Weights of a small transformer language model: vocabulary 644, 153M tokens.
Each number is 200 + 40 x the weight over the matrix's rms, rounded and kept within 0 to 999. Layers, rows and columns count from 0.

# up: layer 6 MLP up, 1024x256, rms 0.145, rows 66-79, columns 0-255
# down: layer 6 MLP down (transposed), 1024x256, rms 0.0703, rows 66-78, columns 0-255
up66,207,206,182,243,149,257,245,197,291,244,247,226,154,235,150,192,200,163,205,222,134,189,224,282,165,167,229,166,228,217,122,180,248,222,175,221,220,241,188,227,193,140,163,245,250,182,148,204,83,245,125,169,255,234,208,201,180,218,235,191,194,230,241,176,261,242,171,211,225,281,157,208,240,276,195,232,192,166,180,140,271,178,172,198,186,194,222,167,227,180,211,232,201,166,235,156,231,216,224,227,216,207,190,211,184,168,229,197,232,130,226,227,210,172,252,211,228,261,225,138,210,229,299,150,260,232,182,187,316,163,171,206,149,231,242,357,236,237,241,207,189,141,133,197,218,237,273,142,182,182,155,236,173,217,193,204,175,267,254,207,165,175,155,174,115,226,175,182,167,214,184,265,262,154,238,218,256,145,250,202,255,149,208,157,204,199,161,192,160,200,184,189,211,176,222,253,262,178,125,243,179,117,251,275,173,214,160,237,299,156,199,252,183,186,215,215,204,202,236,203,180,167,246,273,207,216,204,220,175,250,118,226,216,292,226,185,120,382,164,110,239,165,159,230,128,253,129,187,198,153,244,206,238,175,215,242
down66,208,213,204,175,238,259,215,209,159,139,167,222,236,222,242,201,231,223,144,184,199,184,311,237,251,157,178,160,146,176,268,147,215,161,239,159,161,178,258,184,238,206,134,227,222,248,199,249,144,203,174,204,115,163,238,203,172,178,184,186,211,207,185,252,272,188,148,186,129,263,168,181,145,204,158,165,229,200,162,173,221,248,179,156,153,148,174,211,206,208,183,229,212,251,231,222,264,103,244,203,198,202,129,211,147,136,159,190,203,231,206,206,179,163,161,209,199,241,187,234,152,174,186,161,160,146,117,165,179,173,223,246,217,262,283,226,224,184,219,186,237,177,210,179,206,169,236,203,174,196,198,256,192,218,283,171,239,166,217,180,184,80,206,233,218,193,135,171,180,187,130,193,206,129,91,145,271,130,279,119,172,250,198,204,175,182,139,145,162,180,204,233,123,138,145,246,173,224,197,229,233,184,279,204,230,264,273,216,172,272,177,164,220,194,228,208,144,222,207,231,288,171,267,194,214,233,279,187,207,244,285,285,219,154,118,227,80,133,255,232,226,143,214,273,122,200,207,283,214,164,259,158,171,192,267,149
up67,274,191,220,201,195,214,203,233,166,166,168,92,230,236,253,179,148,242,128,142,249,246,225,245,193,200,217,244,169,230,159,248,211,206,153,249,126,184,245,247,277,187,174,169,207,232,204,104,205,177,174,217,327,107,181,180,291,182,184,153,182,159,153,240,216,261,140,217,226,249,173,143,203,171,251,206,152,164,216,233,167,135,180,209,220,181,305,278,143,183,55,160,252,246,292,246,114,233,178,199,261,187,213,189,193,200,190,201,159,239,273,232,218,208,230,214,206,211,232,192,162,166,202,245,260,266,179,188,137,182,205,146,203,230,258,194,322,219,112,247,224,190,155,180,225,319,179,263,260,215,233,174,182,246,195,232,118,248,184,218,223,253,232,261,165,136,192,182,216,186,199,166,220,194,209,172,277,245,150,170,156,196,172,174,265,151,262,167,242,149,177,146,185,179,216,224,187,155,118,195,142,169,253,221,226,140,173,115,214,118,219,222,185,276,197,188,222,128,265,217,227,177,234,253,188,151,200,152,184,208,240,186,132,255,219,216,184,149,166,202,220,190,144,202,152,219,248,153,225,171,264,181,254,115,189,195
down67,224,239,243,186,178,196,200,197,164,194,223,265,234,191,264,166,227,152,122,190,237,187,142,153,236,165,189,179,184,101,128,198,196,156,204,179,68,113,167,165,185,218,90,151,278,149,151,145,223,191,156,128,209,238,184,130,183,193,239,224,161,160,251,217,173,180,271,244,253,207,214,165,190,150,203,194,241,235,220,248,189,163,201,235,200,122,189,234,155,146,182,150,166,189,214,219,127,272,179,189,170,177,129,183,231,212,128,233,193,189,287,164,163,231,243,276,176,134,275,230,155,174,204,217,270,167,236,152,184,226,283,160,191,191,212,151,210,230,251,240,165,156,221,228,226,163,207,179,270,189,136,262,291,164,263,201,240,147,139,221,230,237,210,234,301,184,151,150,179,243,177,172,177,248,203,122,178,202,105,260,237,208,203,213,225,187,197,242,254,231,187,125,235,164,219,188,217,171,206,196,149,171,222,212,205,155,311,244,184,191,250,185,282,213,235,174,227,153,182,268,224,188,213,139,160,230,141,185,154,153,200,197,199,88,166,244,219,174,173,141,194,246,231,192,165,222,159,211,247,247,198,214,202,148,210,125
up68,168,157,211,196,205,170,238,234,175,162,180,199,216,237,165,201,240,277,188,179,137,144,177,215,196,193,287,212,245,199,226,147,140,267,197,287,181,219,187,112,222,134,185,243,200,152,197,256,123,193,170,208,237,135,193,178,232,224,223,195,186,187,240,242,227,136,296,146,256,130,225,270,155,208,150,111,170,223,205,142,89,181,176,194,184,184,168,229,243,145,207,187,230,234,189,214,223,136,136,211,194,138,203,207,187,138,156,200,236,186,182,151,155,208,205,262,206,175,243,211,197,223,193,147,261,223,168,185,180,254,179,216,175,196,163,155,233,220,241,161,155,208,169,202,234,184,263,201,201,253,205,186,224,231,203,169,243,179,191,52,199,194,225,204,217,170,230,153,171,228,176,216,232,115,164,133,232,117,235,157,205,157,185,219,277,170,139,241,133,217,237,209,200,232,144,195,253,198,195,141,174,104,202,178,170,252,221,237,177,176,170,223,257,123,157,111,257,200,201,168,179,250,89,191,181,283,143,216,228,188,185,267,224,218,154,249,194,241,191,304,202,211,190,172,222,234,188,220,176,178,178,156,268,258,154,220
down68,196,157,240,169,190,219,285,131,232,219,171,111,149,193,173,194,163,241,169,213,163,227,193,254,246,255,160,202,256,224,202,267,71,208,279,135,166,249,202,229,177,195,178,252,221,243,161,112,200,236,163,169,190,225,187,213,211,188,233,309,225,238,237,141,190,200,243,124,296,218,228,227,217,230,166,215,239,138,205,221,221,174,220,221,210,161,200,128,222,196,164,180,186,166,168,183,201,185,233,270,247,188,141,287,185,268,215,219,219,216,251,121,181,243,149,235,234,229,251,131,234,186,177,172,228,209,206,195,209,221,159,215,203,198,175,231,270,243,221,243,186,175,243,198,232,224,194,242,208,215,254,264,154,153,212,171,138,194,242,220,124,178,221,97,168,199,208,182,139,83,188,157,214,168,173,169,231,142,220,216,120,213,165,117,111,268,244,248,189,266,142,239,169,181,267,233,213,230,214,217,227,169,171,170,236,183,195,260,116,194,149,262,145,174,246,115,194,230,192,180,219,278,261,223,189,217,235,198,203,195,225,206,153,228,212,199,185,158,218,120,242,246,213,204,169,244,169,202,228,194,127,156,141,197,237,169
up69,194,229,204,239,218,205,170,166,237,150,205,182,160,192,205,166,210,212,154,184,213,180,173,231,140,198,199,157,176,166,252,160,206,255,243,181,249,133,267,179,273,216,208,200,202,193,145,125,234,173,187,222,214,235,220,233,224,186,165,234,183,230,210,206,210,207,207,241,199,203,183,246,198,178,201,198,202,163,241,246,174,258,173,195,176,232,192,172,205,179,180,196,153,151,247,136,151,235,154,195,121,252,208,200,211,184,181,188,230,292,221,272,277,225,201,229,225,188,226,222,243,184,179,232,214,150,175,230,227,153,210,241,189,185,189,225,222,194,185,257,164,207,198,177,150,203,194,182,170,166,222,271,162,167,153,255,243,209,245,184,194,191,251,202,190,169,224,256,212,141,182,220,154,269,161,163,177,177,156,200,195,220,155,232,261,125,204,229,231,187,178,201,134,217,124,121,152,239,191,179,197,163,190,182,224,174,264,223,181,233,213,217,216,237,181,250,291,162,121,117,241,222,193,173,237,168,205,183,168,216,160,208,228,193,180,247,152,229,162,203,178,212,234,79,172,193,211,201,287,159,173,205,176,194,188,197
down69,152,129,251,172,249,265,225,199,150,210,199,187,203,177,127,231,230,171,270,197,182,161,299,172,216,189,190,210,147,221,215,238,227,201,140,164,179,173,111,200,189,190,138,176,196,182,184,235,177,126,190,153,116,212,174,154,264,174,254,244,157,188,158,199,196,243,226,273,201,160,210,245,146,166,235,232,180,101,122,219,233,204,236,295,182,217,151,211,225,133,273,301,211,155,213,221,204,170,179,203,171,165,172,182,199,164,204,145,208,150,251,178,224,181,223,112,208,100,222,245,187,178,226,159,195,162,168,94,122,177,143,232,229,213,140,175,125,135,196,232,192,182,190,204,270,240,181,199,181,181,242,278,159,190,248,240,163,194,115,137,189,224,148,111,217,191,227,155,198,284,264,228,174,206,159,218,195,215,196,220,234,270,203,221,182,166,317,205,231,178,211,212,301,174,141,131,202,242,211,170,202,241,136,147,209,208,145,241,205,192,224,192,173,212,169,182,264,218,258,170,206,187,240,130,192,141,211,189,205,154,175,199,185,245,213,208,196,226,217,220,192,175,198,274,172,252,235,181,199,248,162,146,243,216,188,206
up70,145,268,162,177,250,159,113,185,226,90,184,186,165,171,159,178,219,242,224,203,122,155,197,257,129,223,191,170,236,183,260,154,241,234,170,189,136,248,179,143,216,179,140,210,227,201,266,151,172,182,233,251,180,139,145,188,226,215,207,250,168,161,206,213,120,231,159,175,167,167,198,245,170,170,165,213,194,120,199,232,149,194,183,149,193,231,205,151,188,145,118,343,260,165,215,176,228,199,218,174,199,208,126,198,227,172,150,148,118,208,132,235,191,244,142,147,112,211,197,222,113,209,176,242,250,187,208,208,174,178,208,152,193,220,227,199,156,172,240,207,245,184,204,251,197,172,189,243,200,208,214,227,222,211,195,265,169,191,247,159,191,248,273,190,104,227,210,193,195,239,200,195,102,191,122,243,194,186,192,208,168,186,189,129,199,230,176,228,205,198,215,187,243,215,197,99,203,88,184,100,213,237,269,186,175,308,201,115,242,166,217,280,110,161,219,149,180,240,248,180,177,173,122,246,201,181,204,178,181,230,172,253,153,186,176,159,182,215,212,152,239,221,179,194,221,127,186,193,225,234,255,212,208,226,207,193
down70,183,257,197,160,249,159,232,176,188,233,251,228,220,187,124,260,216,206,246,266,158,152,209,202,182,185,186,232,248,132,205,181,208,213,188,197,235,207,272,235,217,216,196,198,208,209,246,195,181,238,266,191,255,159,177,202,243,198,296,220,167,176,107,255,227,179,238,250,192,181,184,141,231,227,162,265,143,218,192,238,153,267,185,189,197,230,169,218,273,194,168,192,170,197,193,165,195,268,216,271,115,204,168,171,153,189,92,192,199,250,253,208,223,214,148,162,162,204,186,189,189,210,219,193,139,112,191,194,149,277,231,137,186,250,188,160,246,184,200,178,221,185,207,238,217,152,249,172,140,170,219,220,212,216,184,233,169,187,181,167,218,201,182,214,249,196,241,253,187,154,195,202,192,223,200,176,216,209,309,183,113,233,143,231,201,175,209,213,240,186,236,190,217,269,168,95,215,194,203,163,173,268,220,193,236,182,189,183,158,165,274,202,167,195,208,199,174,148,208,213,179,188,217,142,229,286,157,235,191,223,256,202,171,193,236,198,199,159,159,159,159,186,248,186,175,190,170,201,196,225,280,207,120,160,205,211
up71,209,255,210,251,151,244,208,167,227,192,200,231,178,146,271,186,196,220,201,244,201,144,225,158,197,198,238,170,146,162,172,256,145,197,233,164,211,219,239,234,249,252,184,180,196,201,157,175,254,206,124,182,128,145,233,167,207,154,182,197,261,233,177,224,176,227,220,268,150,136,243,190,276,270,148,220,201,223,203,292,201,193,199,260,209,220,215,132,198,228,140,192,145,216,199,135,247,156,124,249,206,178,269,143,185,174,113,126,148,190,263,217,207,179,175,205,217,155,235,213,219,205,221,188,156,214,142,299,261,198,152,200,136,161,290,215,179,209,138,223,207,207,168,196,92,150,233,248,272,188,173,193,218,138,237,264,213,260,187,255,190,180,154,138,239,170,173,214,84,216,228,213,172,240,224,255,327,109,141,185,280,313,206,194,199,184,214,208,111,187,109,236,215,178,221,140,256,214,195,188,352,159,248,211,204,265,163,209,210,244,185,235,221,182,185,273,257,201,261,199,164,129,197,254,251,226,256,136,198,155,160,194,306,133,205,204,221,222,201,183,229,165,204,244,262,210,178,235,212,167,180,165,180,190,166,214
down71,178,201,193,169,122,150,218,163,162,196,105,149,191,224,196,212,262,213,242,159,181,220,126,155,211,251,235,137,229,231,121,257,232,197,194,233,188,218,125,212,222,193,204,248,159,216,234,147,234,225,192,116,134,129,163,205,262,151,229,180,304,197,171,252,128,236,180,221,211,221,264,163,277,178,264,170,246,228,284,267,153,199,212,256,241,217,208,146,296,218,172,220,240,202,131,170,200,236,192,209,180,186,193,199,206,230,189,244,164,179,240,220,204,166,156,216,199,201,260,174,182,144,170,149,243,164,97,176,241,210,168,190,192,169,223,165,166,283,144,200,233,214,191,130,189,191,273,197,227,216,127,213,177,125,270,239,219,212,234,193,242,251,226,188,139,184,149,166,201,187,223,181,242,193,222,198,228,165,269,170,202,247,213,229,289,194,206,190,214,169,128,188,211,200,157,83,249,209,197,211,192,190,212,205,187,156,261,324,223,211,162,181,211,211,219,234,145,237,238,265,170,197,259,146,172,244,163,178,122,161,180,133,198,196,183,220,189,188,190,243,301,230,144,228,232,244,174,230,263,188,191,194,250,150,196,216
up72,180,167,234,275,174,196,201,206,179,184,238,250,200,202,236,178,170,184,143,151,177,182,153,175,239,181,197,178,178,158,236,221,201,211,173,127,211,247,209,200,227,266,160,182,232,193,175,262,195,188,212,208,145,217,241,206,245,175,177,180,244,191,248,214,178,239,201,243,265,238,214,154,221,196,140,199,183,158,169,250,155,211,182,153,184,214,217,174,179,193,159,204,166,102,151,257,189,179,218,190,163,249,150,198,252,180,242,223,180,266,159,143,264,229,238,254,139,202,163,182,194,150,184,186,192,197,222,223,173,183,216,205,206,240,183,206,206,208,187,200,247,186,236,184,139,246,170,211,223,134,146,220,137,199,119,203,166,171,234,203,124,229,193,176,182,208,111,238,174,213,203,239,142,206,207,182,200,203,188,214,210,265,147,202,185,185,215,141,128,204,181,213,228,188,244,181,270,167,300,247,183,212,153,214,171,205,213,238,128,231,133,269,164,193,175,200,223,159,151,152,278,192,96,243,105,225,267,194,241,204,132,164,240,195,144,175,151,145,249,234,155,234,259,187,198,201,213,153,278,293,96,155,150,187,205,164
down72,192,147,188,239,168,147,222,211,282,215,206,252,192,277,205,136,178,240,189,150,186,260,212,139,215,204,156,286,168,93,227,164,221,234,219,170,269,225,233,173,226,185,179,125,162,191,214,167,224,179,187,198,180,202,176,168,191,260,217,173,114,147,252,181,99,246,214,171,225,238,199,149,217,224,139,197,187,207,221,196,200,227,210,204,204,190,204,212,225,233,147,181,191,89,181,187,197,139,173,186,120,166,254,205,211,213,99,231,202,198,180,124,253,176,187,239,170,208,150,255,189,227,255,256,160,268,216,187,270,154,241,174,220,224,224,208,269,259,207,191,150,201,257,162,182,253,116,221,205,219,203,238,219,227,232,200,168,122,165,191,179,218,230,205,190,220,172,134,167,215,190,282,126,282,259,225,220,169,217,241,155,195,169,191,230,191,198,219,102,203,174,144,159,140,208,183,310,174,248,259,225,174,195,289,96,180,281,227,232,215,162,210,196,184,198,182,202,167,189,179,175,212,208,203,220,293,221,169,134,207,211,219,216,246,202,182,202,127,198,204,187,218,240,165,177,155,131,190,166,216,191,272,218,60,229,215
up73,245,155,153,243,144,214,123,231,205,214,179,155,212,157,146,189,208,163,190,160,227,242,239,202,227,207,136,168,113,193,195,174,238,210,211,223,154,252,208,272,170,231,183,171,202,191,241,205,181,233,232,169,251,205,228,284,231,202,269,210,219,173,197,235,204,134,204,230,192,184,269,187,249,189,203,197,242,219,224,209,245,188,127,229,190,227,223,214,227,139,170,161,256,165,168,244,192,232,187,157,180,144,162,236,221,188,224,248,175,253,233,181,209,129,215,210,200,197,98,215,160,192,254,214,170,179,176,160,247,190,179,262,132,178,226,205,272,226,256,204,232,196,159,229,207,202,267,163,163,162,212,179,217,189,203,255,172,140,213,225,217,191,147,195,196,221,186,222,197,200,198,159,243,204,218,196,224,232,173,226,186,242,194,172,249,210,255,175,198,130,251,163,153,203,256,176,219,167,229,286,291,156,221,163,188,176,261,133,208,160,170,143,170,301,157,254,198,176,240,208,196,258,244,213,165,193,211,148,249,189,235,190,219,143,177,176,155,198,215,177,236,152,193,211,193,223,228,236,182,239,193,209,160,251,263,222
down73,140,172,179,135,220,157,175,230,225,164,231,149,271,144,186,198,217,156,119,224,152,228,205,196,149,162,219,198,176,231,221,240,140,245,219,197,175,189,220,194,209,180,266,249,210,165,189,209,180,227,180,227,210,197,200,206,147,160,235,217,201,170,227,220,154,183,210,200,185,156,184,193,276,174,198,274,133,218,167,217,237,187,190,160,160,180,212,225,162,228,190,219,196,258,182,150,184,219,255,110,212,225,154,146,140,223,167,163,159,192,236,192,227,179,171,262,135,175,204,281,243,177,208,257,192,168,277,207,226,176,258,254,164,172,163,185,217,181,181,169,204,267,239,178,221,238,159,218,199,150,163,198,155,166,190,183,144,233,188,188,288,196,146,155,158,243,201,172,149,273,193,114,245,213,164,151,330,142,227,200,114,223,207,139,202,182,226,226,152,131,212,161,245,157,140,283,193,176,256,202,177,293,185,248,171,138,174,211,231,157,166,129,196,232,145,225,241,197,135,234,152,220,159,222,271,197,185,184,219,190,190,175,235,199,245,216,218,201,225,214,227,166,187,215,282,143,213,194,208,188,270,216,173,237,165,238
up74,186,222,200,181,184,192,299,180,192,218,195,196,214,169,183,199,177,207,169,202,187,228,260,184,269,201,224,247,264,268,231,132,265,219,150,254,197,149,95,156,168,221,213,187,131,160,217,133,247,152,196,176,163,103,213,200,188,182,276,192,125,180,227,248,186,198,175,270,268,102,207,197,178,213,185,184,247,135,253,128,253,263,217,151,210,153,207,304,180,187,240,166,191,268,302,202,208,198,228,187,225,205,242,210,204,236,234,159,204,114,184,219,200,200,104,211,253,131,208,197,159,147,253,192,217,207,176,281,287,222,164,139,186,169,196,209,195,205,282,246,318,223,221,156,161,163,156,211,282,208,160,238,193,218,215,230,150,190,180,201,183,228,222,129,267,138,214,227,149,232,151,255,227,180,233,148,178,206,191,192,168,188,151,229,205,92,203,172,206,241,204,174,244,243,163,194,276,237,180,211,252,133,181,218,185,162,116,150,184,213,220,215,168,172,211,207,88,244,158,233,230,206,219,164,154,207,195,155,150,203,199,151,103,139,156,145,152,185,315,144,216,273,190,161,242,221,215,195,199,143,199,238,163,202,149,238
down74,168,188,179,161,249,144,176,187,177,195,161,211,174,231,145,208,266,212,205,167,223,180,257,174,173,206,191,254,146,144,233,194,182,158,199,194,208,222,149,122,167,219,200,153,205,268,196,170,238,184,317,205,263,177,186,181,202,236,219,224,219,168,190,197,201,260,264,141,199,283,220,243,190,180,223,196,190,253,186,191,128,217,176,225,234,148,248,199,270,194,211,266,160,251,231,212,93,267,275,194,222,205,207,230,224,248,235,200,206,170,203,216,153,248,179,198,143,111,204,218,206,199,175,207,174,271,177,246,175,237,207,218,282,232,212,176,278,222,160,209,260,179,182,222,247,156,201,235,252,219,218,191,214,207,182,212,230,197,158,221,187,181,213,170,146,175,184,199,272,208,146,199,240,176,162,157,215,267,176,172,162,166,139,207,116,179,198,265,193,225,129,190,217,242,191,261,225,216,255,222,188,177,212,155,199,177,189,127,148,202,113,262,234,181,267,196,255,189,215,197,221,233,235,178,205,200,164,240,194,208,219,236,178,188,213,195,222,164,199,104,215,243,261,216,248,165,216,186,216,193,319,162,223,213,174,207
up75,224,137,206,253,353,270,189,165,291,146,176,184,229,211,279,206,287,216,203,163,202,101,172,187,204,173,213,211,209,195,242,201,260,213,223,129,192,223,226,58,214,261,246,105,237,198,104,187,188,179,165,176,225,182,232,120,192,190,200,159,144,244,154,205,151,214,153,209,234,241,150,209,193,175,227,168,272,194,289,249,191,211,202,197,204,250,197,211,156,155,206,222,87,209,127,216,168,180,195,146,271,240,232,204,276,202,272,229,271,207,273,257,143,157,187,258,239,128,204,215,167,153,191,155,240,251,178,97,239,245,152,184,203,215,219,141,200,165,140,213,147,215,179,199,253,174,191,266,224,186,123,167,173,244,183,222,156,188,300,204,230,209,216,234,134,224,264,138,147,228,205,195,285,205,150,250,164,238,211,143,209,202,196,127,142,225,177,199,164,100,243,182,250,235,205,304,245,183,224,149,208,158,205,199,147,135,227,165,209,225,71,159,186,218,242,143,168,219,208,161,194,136,172,207,164,174,258,222,256,267,261,179,215,172,180,161,295,221,257,195,249,166,176,169,180,233,177,160,215,202,104,149,200,188,242,162
down75,179,197,195,251,199,207,200,218,193,213,245,211,200,150,270,231,256,147,322,104,189,175,199,198,183,267,193,185,199,302,160,187,211,250,169,234,221,250,187,214,190,311,215,223,187,212,171,264,177,198,222,212,228,209,253,114,173,216,228,145,166,279,337,197,180,200,235,148,275,233,203,206,175,141,224,211,225,222,199,121,206,198,273,187,190,187,227,158,236,140,191,209,215,229,192,205,245,190,179,232,224,171,285,233,183,148,120,227,224,109,213,175,190,227,198,210,169,161,236,119,250,208,194,204,145,231,216,197,123,178,167,177,169,225,227,269,183,197,198,263,202,193,201,312,313,273,104,151,249,160,162,273,148,149,201,222,204,200,204,135,252,157,146,202,266,157,229,251,177,176,241,224,252,207,226,165,177,133,193,189,123,141,137,194,191,207,129,168,145,135,190,197,190,258,173,277,206,202,238,247,124,203,223,139,246,206,150,194,152,242,124,143,179,185,207,171,193,143,141,152,201,232,299,135,180,159,227,166,196,133,251,173,187,199,228,171,204,156,141,188,258,191,137,207,115,165,196,139,222,253,180,170,164,227,222,232
up76,219,179,173,180,165,175,202,223,248,158,197,259,170,214,168,194,249,291,151,307,235,216,162,196,218,180,126,148,144,260,207,243,189,181,182,238,249,161,218,180,231,258,210,209,231,281,191,258,186,158,239,181,242,241,174,136,177,240,177,215,153,201,162,176,168,115,141,181,226,92,261,130,234,200,256,222,181,207,195,212,207,198,240,142,218,230,201,217,183,215,213,179,247,105,182,195,189,178,160,176,233,174,265,206,178,200,180,183,247,163,206,224,225,179,193,235,246,222,132,171,178,173,207,149,211,208,154,173,173,195,202,200,211,158,203,207,152,231,236,209,145,153,212,240,221,170,194,195,128,177,220,190,131,204,260,182,176,215,181,183,188,184,304,250,208,267,237,168,225,222,226,201,177,235,182,203,189,262,194,196,160,149,199,143,190,218,140,248,170,215,154,248,160,214,176,190,158,222,255,210,222,121,167,204,156,244,139,228,198,219,237,183,257,214,154,217,197,165,117,195,148,226,116,214,205,231,140,221,188,185,233,163,239,206,159,256,272,219,161,223,198,230,267,194,252,164,233,191,205,171,185,179,182,168,164,150
down76,205,208,174,213,216,212,117,245,239,271,125,187,227,201,199,199,180,206,172,206,204,148,132,178,167,155,203,287,253,145,228,218,209,246,116,239,216,199,217,176,166,214,191,198,249,225,212,236,162,191,146,162,226,215,233,252,201,172,181,151,190,215,224,283,242,228,176,168,260,194,185,239,214,210,114,145,235,202,139,230,183,181,168,199,192,202,190,204,188,196,227,207,118,196,294,226,207,256,163,216,201,240,154,155,133,224,160,215,192,177,261,209,204,222,213,246,254,242,165,212,227,252,187,185,142,216,219,288,207,208,177,234,197,257,256,138,208,147,182,175,190,169,219,167,208,239,202,248,211,252,166,207,164,178,119,229,239,257,227,246,182,164,160,233,218,193,175,253,202,187,228,250,230,160,256,226,198,165,194,163,137,209,158,205,196,234,183,229,197,153,235,226,253,215,241,190,166,221,237,167,203,190,177,249,248,177,223,185,226,226,201,205,227,186,246,237,206,206,245,75,209,124,207,201,207,120,292,115,220,212,158,204,173,186,208,261,195,160,239,149,189,219,208,171,200,224,212,250,204,208,176,284,220,245,243,200
up77,189,238,162,151,278,181,167,165,197,196,222,194,212,254,204,262,211,168,230,243,173,160,227,222,190,185,259,256,146,247,174,234,245,182,203,164,194,204,244,215,182,176,179,158,184,134,206,190,194,198,245,221,231,173,245,246,219,247,220,152,218,210,176,192,155,259,188,168,217,212,235,190,203,229,235,234,211,88,179,261,203,151,205,274,231,229,209,205,148,165,193,171,176,230,144,235,168,156,169,197,209,288,113,216,150,222,185,171,161,170,212,266,259,269,224,162,155,170,184,283,238,244,244,204,171,201,201,142,191,143,93,241,188,230,205,201,193,223,182,223,154,262,212,186,223,156,236,186,143,197,260,201,214,182,227,336,239,206,239,236,210,206,198,180,258,136,146,220,169,199,192,176,148,185,244,211,195,235,282,242,167,235,185,251,263,206,217,245,189,175,182,224,175,211,201,209,184,210,211,207,239,212,161,170,174,198,186,216,207,215,194,165,179,234,141,255,231,176,198,196,243,264,177,197,257,226,194,242,205,185,218,176,206,216,168,179,173,196,215,170,171,180,161,133,193,191,132,204,255,245,207,179,155,229,227,163
down77,274,198,142,276,196,207,211,231,198,203,191,217,165,218,199,226,137,250,191,155,218,231,198,249,238,229,181,161,254,214,169,226,155,209,257,239,196,130,170,225,195,165,215,191,191,209,208,166,231,254,188,215,245,204,145,151,144,228,179,226,209,250,190,160,272,190,250,239,177,174,202,190,153,215,158,204,177,217,146,137,192,226,209,190,187,223,162,202,173,213,210,252,253,172,238,165,181,155,179,169,192,170,221,233,215,232,208,211,251,298,145,221,144,170,156,177,209,171,130,164,238,198,159,171,203,258,151,269,134,201,232,206,188,206,181,237,210,181,189,200,171,175,194,129,254,236,168,224,246,211,140,208,167,188,195,194,166,175,157,257,192,217,260,252,222,220,257,233,178,204,226,214,241,206,212,273,180,154,178,174,219,146,253,201,217,196,162,235,253,214,231,222,156,238,220,164,229,169,166,184,197,210,215,212,151,225,214,196,153,215,234,228,224,191,229,150,182,188,184,187,174,184,189,192,170,181,129,198,144,170,201,258,191,153,153,224,201,178,236,115,199,215,232,207,174,240,230,239,234,204,229,231,151,221,141,189
up78,195,163,192,214,252,213,175,213,258,189,189,137,229,168,219,155,223,205,188,133,98,185,192,208,166,205,175,202,199,218,215,190,165,229,122,224,186,216,266,168,189,270,170,222,202,193,189,177,183,151,105,205,226,196,208,200,226,205,109,279,138,202,207,241,132,161,157,207,307,192,202,182,278,210,147,246,206,172,207,194,130,208,139,241,161,146,154,232,178,222,269,200,195,223,180,184,243,217,222,216,204,205,225,154,208,204,223,179,292,194,225,182,171,151,195,153,228,244,230,158,269,141,211,197,123,195,295,156,211,258,119,227,186,182,189,144,161,196,212,171,233,225,250,249,243,178,232,202,186,208,141,212,255,189,206,170,141,217,217,199,187,235,166,192,268,184,199,296,57,204,237,220,209,161,194,233,209,186,198,276,177,138,230,158,264,214,213,156,160,125,229,236,213,198,224,166,143,238,228,165,201,151,224,160,212,235,121,182,220,238,223,269,247,172,226,161,186,141,207,215,161,232,161,175,215,173,292,184,251,189,195,206,207,263,158,139,216,171,182,266,130,188,210,221,225,232,236,151,174,154,229,169,221,176,267,203
down78,187,173,250,208,215,153,184,235,223,178,235,259,231,176,304,186,213,193,224,171,179,163,238,209,260,209,231,205,308,181,178,249,256,209,185,113,249,241,232,215,217,179,184,168,223,185,168,182,154,242,139,282,155,170,157,197,192,234,157,195,202,287,159,216,132,214,186,206,174,193,265,182,212,183,182,121,278,231,185,170,150,203,220,237,173,275,213,224,204,216,88,209,181,249,254,227,171,278,196,172,213,204,244,209,244,209,175,175,170,176,226,268,72,200,127,190,175,201,265,227,265,140,193,156,284,239,171,207,231,236,178,171,157,156,117,203,178,159,202,138,195,289,256,181,194,202,191,247,240,183,248,146,287,147,179,201,168,173,201,214,147,256,192,230,228,159,256,274,223,124,204,191,208,152,235,178,180,185,107,110,115,257,217,119,202,147,194,162,204,223,201,124,254,207,137,143,124,258,148,170,203,201,286,197,180,245,202,180,153,252,188,161,140,188,203,181,178,160,213,162,232,200,231,168,194,230,183,234,196,190,257,191,213,238,176,176,152,226,230,185,213,255,181,201,218,213,141,228,174,197,213,181,216,160,214,194
up79,184,184,219,247,184,220,259,155,157,174,139,173,194,183,188,297,194,186,262,224,252,205,221,199,216,249,193,236,175,216,290,152,231,274,171,214,173,170,237,196,259,114,226,259,274,178,186,298,213,223,192,245,176,277,207,235,200,247,234,230,170,120,205,234,246,280,229,271,151,179,157,231,198,177,165,241,186,175,167,184,262,92,233,218,224,189,242,210,246,182,232,157,197,241,158,200,258,168,170,183,233,195,246,219,175,163,150,228,185,259,227,203,209,148,216,212,209,193,233,102,192,219,236,185,214,235,153,235,204,178,196,235,204,260,165,182,162,189,230,201,264,216,175,254,230,186,206,227,186,218,222,135,108,156,210,264,191,234,222,261,217,143,202,219,191,141,185,194,154,186,184,216,139,174,168,176,179,249,210,266,214,178,167,215,228,128,258,202,176,169,262,250,189,201,245,149,237,237,193,29,182,174,215,121,171,158,223,245,220,228,322,164,215,193,163,290,231,210,122,137,193,187,263,250,158,227,140,235,243,223,159,155,189,164,218,174,123,201,145,242,205,229,187,171,255,189,173,177,171,240,190,247,208,161,216,195